Weights of a small GPT-style language model, trained from scratch on English Wikipedia.
Size: 14 layers, width 256, 4 heads of 64, MLP 704 SwiGLU, vocabulary 641, 11.6M parameters.
Training: 874M tokens, 13337 steps.
Each number is 50 + 10 x the weight over its row's rms, rounded and kept within 0 to 99. Layers, rows and columns count from 0. The size before them is the row's rms in percent of the matrix's.

# layer 9 attention query, 256x256, rms 0.0981, rows 109-115, columns 0-255
096:37 37 45 63 43 56 32 60 43 43 60 53 56 55 67 54 38 51 56 39 37 48 55 41 48 45 55 47 81 50 57 70 31 58 44 52 43 57 42 43 52 60 55 61 69 57 52 62 66 57 53 62 57 60 34 61 54 43 59 49 55 55 51 46 56 66 52 19 55 50 53 56 41 53 46 48 63 42 44 51 52 59 56 47 54 60 54 48 57 41 55 46 47 49 72 51 63 60 51 37 70 76 38 59 58 61 48 58 62 51 24 65 36 65 47 40 29 59 69 44 44 46 51 37 61 40 48 52 35 55 33 47 45 44 59 47 51 53 56 61 63 63 43 49 54 57 28 19 59 32 64 50 52 45 65 42 53 51 56 46 52 50 64 45 60 38 64 56 55 45 46 51 51 41 45 63 58 51 57 47 45 50 50 62 70 39 34 43 64 47 42 49 41 35 47 61 56 54 58 40 57 57 47 33 39 43 59 51 35 57 30 52 52 57 59 53 45 44 46 45 49 45 65 44 53 48 63 47 50 44 57 54 50 57 59 42 48 38 60 57 48 29 43 46 40 52 43 54 59 58 59 69 34 28 39 47
097:58 37 53 52 61 39 35 48 60 57 32 65 43 32 63 32 59 50 52 51 50 71 43 46 40 52 58 51 62 45 50 28 48 57 67 64 60 80 79 60 40 47 56 56 51 60 59 63 54 27 37 46 64 44 60 53 62 39 55 56 61 45 55 42 48 44 42 60 60 50 46 63 40 45 54 51 56 56 45 54 51 41 45 50 48 48 56 67 77 40 55 46 42 34 44 52 54 56 36 46 58 45 51 48 50 44 42 62 55 60 48 57 37 67 53 35 57 53 53 44 51 39 40 41 46 54 40 48 49 59 49 50 34 55 40 59 44 51 47 63 39 48 56 46 59 50 55 47 61 66 30 60 67 33 45 55 43 69 47 50 53 61 45 41 55 36 58 57 33 60 40 35 62 31 33 46 60 19 64 45 46 38 51 47 53 41 51 57 42 54 53 62 47 39 33 35 52 56 38 51 43 61 52 48 43 32 55 56 57 44 47 63 49 52 36 50 58 56 55 41 58 46 53 77 34 41 46 49 53 49 37 49 46 49 44 58 64 48 79 59 46 62 53 60 42 37 62 65 44 69 46 55 44 51 50 44
101:53 61 47 40 67 63 59 53 57 50 56 56 48 47 52 33 53 43 47 62 48 58 54 44 55 33 43 61 67 39 58 57 58 62 46 33 60 56 61 58 43 58 53 43 41 45 65 51 42 39 67 52 29 49 51 55 65 55 42 50 47 61 45 39 50 52 52 42 50 44 51 50 47 62 53 37 36 37 51 53 39 36 71 37 40 54 36 53 45 58 63 43 59 51 44 49 47 41 75 50 52 51 70 49 52 58 50 57 39 65 61 44 46 35 47 53 64 63 46 57 47 59 48 57 58 60 67 62 52 60 57 56 62 59 65 27 68 47 48 49 50 48 43 63 30 48 52 56 49 44 58 52 44 56 53 42 45 48 38 54 47 42 15 59 47 40 43 38 41 47 55 53 35 49 34 59 41 44 52 39 50 56 73 49 60 58 44 41 52 60 75 41 47 34 35 58 54 53 53 54 37 72 58 50 61 48 28 41 46 46 64 30 49 43 39 63 52 64 48 62 66 46 40 27 75 42 38 56 67 64 59 56 56 50 54 36 46 73 48 36 58 45 42 42 55 45 50 36 57 52 49 48 59 67 65 61
096:21 73 48 43 56 34 57 46 51 48 60 71 34 39 41 33 44 45 49 32 50 59 41 48 75 51 56 52 36 35 44 59 63 54 35 46 62 55 48 48 63 57 52 32 65 61 46 54 50 45 36 43 55 54 49 48 54 60 57 50 53 44 41 36 60 67 62 41 49 49 54 30 59 62 48 48 30 64 49 72 43 51 56 54 50 48 42 48 42 44 60 53 36 39 58 40 37 50 48 55 43 50 54 75 41 60 50 35 55 45 44 63 56 64 46 74 53 56 69 50 53 60 53 36 51 56 57 66 48 47 67 28 63 52 65 37 50 45 54 42 40 47 47 47 40 42 53 45 43 65 42 53 35 52 44 64 51 45 58 62 61 30 51 44 55 55 48 56 47 42 49 52 45 48 61 45 20 33 50 54 41 62 59 34 71 52 70 37 52 44 35 44 55 48 70 60 51 45 58 41 47 49 67 59 40 59 42 58 61 45 52 54 56 46 49 41 53 54 49 64 65 49 52 51 70 40 55 60 33 35 47 43 59 44 52 40 57 42 48 46 58 62 61 60 36 54 49 51 61 58 59 54 46 50 49 29
102:67 40 56 41 51 57 45 50 47 53 34 55 39 33 40 37 43 53 38 48 50 43 59 55 33 25 55 14 48 55 56 53 56 49 47 51 48 49 39 44 35 36 45 32 50 70 62 40 66 40 39 36 61 51 60 42 27 50 48 46 45 44 37 38 54 57 45 40 27 68 56 53 46 54 59 53 69 66 48 55 70 42 55 40 51 47 57 70 37 46 54 54 55 45 54 37 56 71 29 54 48 49 53 36 39 48 50 61 44 50 34 53 44 58 40 36 47 36 38 29 68 44 29 57 45 55 44 41 53 53 49 39 61 34 57 44 41 54 66 67 52 48 54 44 40 66 39 36 43 42 44 65 54 39 44 60 36 58 62 50 46 46 59 68 52 51 48 50 44 42 60 61 55 55 51 42 54 42 53 64 49 57 59 55 56 49 45 61 49 39 46 48 61 47 55 58 59 41 56 57 28 65 60 60 40 49 42 44 48 60 47 40 41 46 38 48 54 58 69 34 43 54 46 41 46 38 39 34 53 58 49 66 53 63 56 65 54 66 55 54 50 59 27 50 45 51 60 60 46 48 54 54 71 41 37 44
100:56 47 65 45 52 53 49 62 60 46 44 57 57 48 69 49 58 63 68 68 23 50 67 48 44 51 46 63 56 52 53 54 43 42 48 46 45 75 53 49 34 53 44 48 48 65 62 54 57 50 53 60 55 61 43 50 53 67 32 54 51 52 28 41 42 58 48 28 52 59 38 54 57 57 58 57 53 54 48 53 48 44 33 48 72 62 38 47 56 48 36 32 66 58 40 52 66 76 64 45 50 55 52 58 54 67 45 40 45 52 39 39 35 66 65 39 56 51 62 52 34 40 49 60 46 37 44 42 34 47 51 53 52 46 49 51 46 72 52 47 59 57 53 61 62 36 53 45 41 55 26 57 69 36 58 52 63 38 43 39 51 49 57 44 46 55 37 62 37 53 41 48 45 30 43 34 68 45 55 45 58 47 58 51 52 66 26 67 43 48 56 38 39 44 52 57 41 37 52 64 49 44 39 41 51 51 60 47 43 83 57 55 53 41 38 53 54 72 53 41 29 42 53 39 46 59 47 37 42 53 51 43 50 53 42 52 66 46 64 52 47 46 58 47 43 45 64 54 66 35 49 60 36 45 51 47
095:47 36 49 61 40 50 41 46 44 33 38 25 60 45 49 59 51 51 52 48 67 40 57 45 52 41 54 65 60 50 48 34 23 49 56 46 45 40 36 45 49 55 50 56 73 46 32 56 51 63 68 64 47 44 52 28 39 59 54 48 41 52 66 64 62 44 37 51 43 52 53 72 56 31 39 74 59 63 51 38 45 59 51 52 45 50 68 68 56 40 47 49 53 52 61 46 45 45 40 64 46 32 22 51 57 51 35 60 49 49 46 40 74 44 61 50 43 49 55 43 51 60 59 56 60 65 42 44 40 42 45 58 57 59 45 39 61 57 52 41 54 55 59 53 55 57 51 69 43 48 47 57 60 49 61 60 55 36 54 78 33 48 56 49 31 69 52 47 57 39 51 47 45 53 73 55 60 55 35 59 49 52 38 61 53 61 46 61 42 46 59 70 42 51 49 50 60 41 47 62 61 62 32 40 62 58 52 49 59 54 66 71 41 46 56 56 42 62 43 50 50 52 51 53 56 64 44 44 31 55 56 49 43 46 44 50 53 52 53 50 26 55 52 47 66 45 52 45 61 50 54 19 39 50 51 56
# layer 9 attention key, 256x256, rms 0.0825, rows 109-114, columns 0-255
102:23 50 52 52 55 52 43 31 53 55 46 62 36 38 52 60 49 57 62 57 29 44 49 28 57 59 40 60 57 56 48 67 52 44 47 62 25 57 43 38 61 54 44 48 48 52 53 49 40 50 48 56 51 53 48 41 52 41 63 67 73 45 36 51 48 67 37 41 58 33 69 44 38 48 68 74 47 58 46 47 44 50 66 45 52 36 51 50 55 42 45 58 49 49 55 67 36 47 65 43 51 54 55 58 72 51 55 45 38 49 48 59 58 53 55 46 51 53 54 65 58 34 48 61 31 53 70 48 43 62 32 51 42 58 52 62 38 59 50 19 69 47 63 50 51 49 44 55 56 51 60 65 65 47 42 39 56 41 51 56 45 55 40 52 51 45 49 63 48 62 50 46 50 44 56 31 46 53 40 31 54 49 39 46 52 32 41 39 33 51 50 50 39 62 53 53 49 78 62 43 32 43 32 55 56 56 67 43 47 51 64 46 42 76 77 50 54 32 53 50 49 40 60 55 44 44 56 44 60 57 48 46 48 48 38 59 53 39 43 56 50 39 56 50 47 53 54 56 72 47 56 52 35 35 54 64
100:64 45 38 45 45 45 61 61 37 46 28 59 53 63 49 51 58 51 56 47 47 26 63 51 51 37 56 54 61 41 51 57 66 38 40 56 64 56 53 50 16 76 53 54 64 48 42 39 48 43 48 38 68 55 46 51 42 62 42 43 60 40 38 41 43 50 45 54 44 46 41 41 63 34 65 50 55 60 56 56 52 56 54 54 55 59 52 58 62 32 43 37 57 51 38 38 67 51 42 56 43 44 61 47 44 37 43 28 44 45 59 42 37 38 45 47 44 47 36 50 51 46 59 51 40 31 40 32 33 58 39 37 43 54 43 56 39 63 43 52 64 44 52 52 48 43 57 46 34 62 46 57 43 37 41 79 47 43 42 39 29 33 71 49 41 43 38 54 57 46 48 53 52 50 49 34 65 53 37 62 56 62 35 49 49 46 45 64 33 45 53 56 40 45 55 54 47 55 51 32 44 61 56 53 63 58 51 54 36 45 47 62 50 47 36 39 46 70 71 60 49 56 46 48 44 52 47 39 46 44 31 62 60 47 46 35 71 41 57 43 37 75 47 56 49 44 53 65 52 58 46 53 51 49 28 41
105:44 57 46 54 62 46 51 53 50 31 45 60 50 29 51 27 68 53 52 54 41 60 42 50 45 46 60 53 44 51 61 55 33 58 53 57 47 53 61 62 53 51 38 44 36 42 64 58 35 56 63 41 35 52 52 47 55 50 48 49 44 64 42 38 46 33 29 50 50 59 36 50 39 55 35 43 44 43 40 54 64 43 55 42 49 59 64 43 31 52 55 55 56 45 65 47 54 39 67 49 41 65 47 42 38 41 60 58 38 52 57 52 40 35 51 61 48 46 50 35 44 38 64 42 32 32 45 50 44 55 45 56 47 56 44 54 62 46 39 56 32 60 48 47 50 61 35 61 55 49 60 31 72 64 48 57 15 47 47 43 50 65 61 52 43 59 55 29 37 60 63 39 49 36 44 50 53 37 54 54 49 61 71 50 69 55 42 44 67 59 56 42 55 33 35 39 50 36 71 46 52 52 66 57 64 57 36 53 58 50 62 53 63 41 45 68 49 54 40 36 55 49 40 52 81 42 61 55 36 50 55 34 55 63 71 43 61 51 46 66 57 61 44 59 56 54 49 46 49 37 44 49 59 49 48 43
105:38 43 65 34 51 44 58 59 52 56 45 60 29 61 54 56 49 67 61 51 43 55 53 56 39 67 48 42 47 55 39 64 54 55 65 43 63 43 52 41 53 54 40 46 60 61 60 51 41 43 38 35 53 77 42 53 54 53 54 56 33 35 58 48 44 58 71 56 40 54 54 46 49 60 42 54 51 54 37 54 31 63 57 48 60 48 52 43 38 48 48 55 55 39 44 55 22 57 52 40 41 64 58 61 81 52 77 48 43 58 53 56 55 49 45 56 57 45 50 56 49 44 42 33 32 40 59 57 42 60 45 44 62 54 55 56 39 48 57 55 47 39 46 45 46 48 36 41 43 49 46 53 48 42 32 49 57 51 65 56 47 35 34 38 34 50 46 62 71 63 34 43 70 56 56 36 29 55 55 58 32 35 40 39 56 71 41 40 54 42 31 51 49 54 44 60 31 58 42 39 38 51 37 49 42 44 57 48 47 47 42 56 49 54 76 41 60 33 39 55 55 59 51 49 42 31 52 51 56 57 33 68 53 65 54 47 68 29 53 50 34 41 40 55 41 57 40 46 55 41 48 63 49 49 47 45
105:40 50 88 50 48 48 52 63 45 40 46 47 54 58 47 50 39 59 59 42 46 55 50 44 45 53 54 29 64 52 59 61 58 38 55 41 76 60 37 37 24 53 55 42 54 58 58 42 45 46 34 43 50 76 58 57 45 54 46 61 60 55 53 29 47 58 64 38 75 44 44 57 63 51 57 43 45 43 42 58 48 58 36 35 61 34 39 36 48 27 49 52 49 50 51 40 51 59 51 53 46 49 47 63 33 68 30 40 40 59 61 64 46 60 50 54 57 38 51 66 40 67 41 54 62 63 70 50 43 67 51 44 53 45 38 44 50 38 56 37 52 57 56 41 68 33 46 43 28 47 38 43 54 37 57 55 52 39 45 54 55 34 40 36 45 22 51 62 54 64 34 49 55 31 40 38 40 38 50 56 50 51 67 45 67 50 42 59 41 42 48 67 47 56 63 69 56 48 49 53 44 49 49 47 43 41 50 56 38 59 48 52 61 47 35 62 52 58 48 47 46 52 50 41 59 51 41 58 60 50 45 59 44 45 46 53 62 50 59 56 38 63 47 61 37 58 34 44 50 56 52 46 56 56 42 60
107:49 40 57 53 62 42 62 52 47 55 53 70 44 49 50 54 68 63 58 49 21 27 55 47 58 45 56 58 51 69 48 52 65 58 45 43 33 37 48 39 46 37 49 45 66 51 46 53 44 36 45 54 52 59 49 62 45 58 45 61 55 35 40 58 52 64 52 49 45 49 43 57 55 47 51 75 51 42 36 46 58 56 49 58 62 50 51 44 36 46 33 49 46 49 46 15 62 50 55 52 47 58 57 57 58 53 63 38 38 58 39 42 46 37 81 60 57 52 47 54 50 51 40 35 37 32 53 56 38 60 48 57 43 56 60 62 24 41 43 47 56 42 30 44 52 53 49 48 35 46 55 49 72 33 48 57 50 47 56 26 47 46 58 39 46 40 52 46 59 43 53 47 48 37 52 49 50 63 51 62 65 66 52 36 58 48 63 61 31 53 47 41 45 52 58 53 40 40 50 41 48 46 53 62 51 48 44 68 67 62 54 55 48 54 50 51 53 41 47 36 48 32 60 51 62 52 51 38 48 46 38 66 56 49 43 67 90 45 54 40 47 56 59 52 35 50 45 69 43 39 60 72 41 42 45 40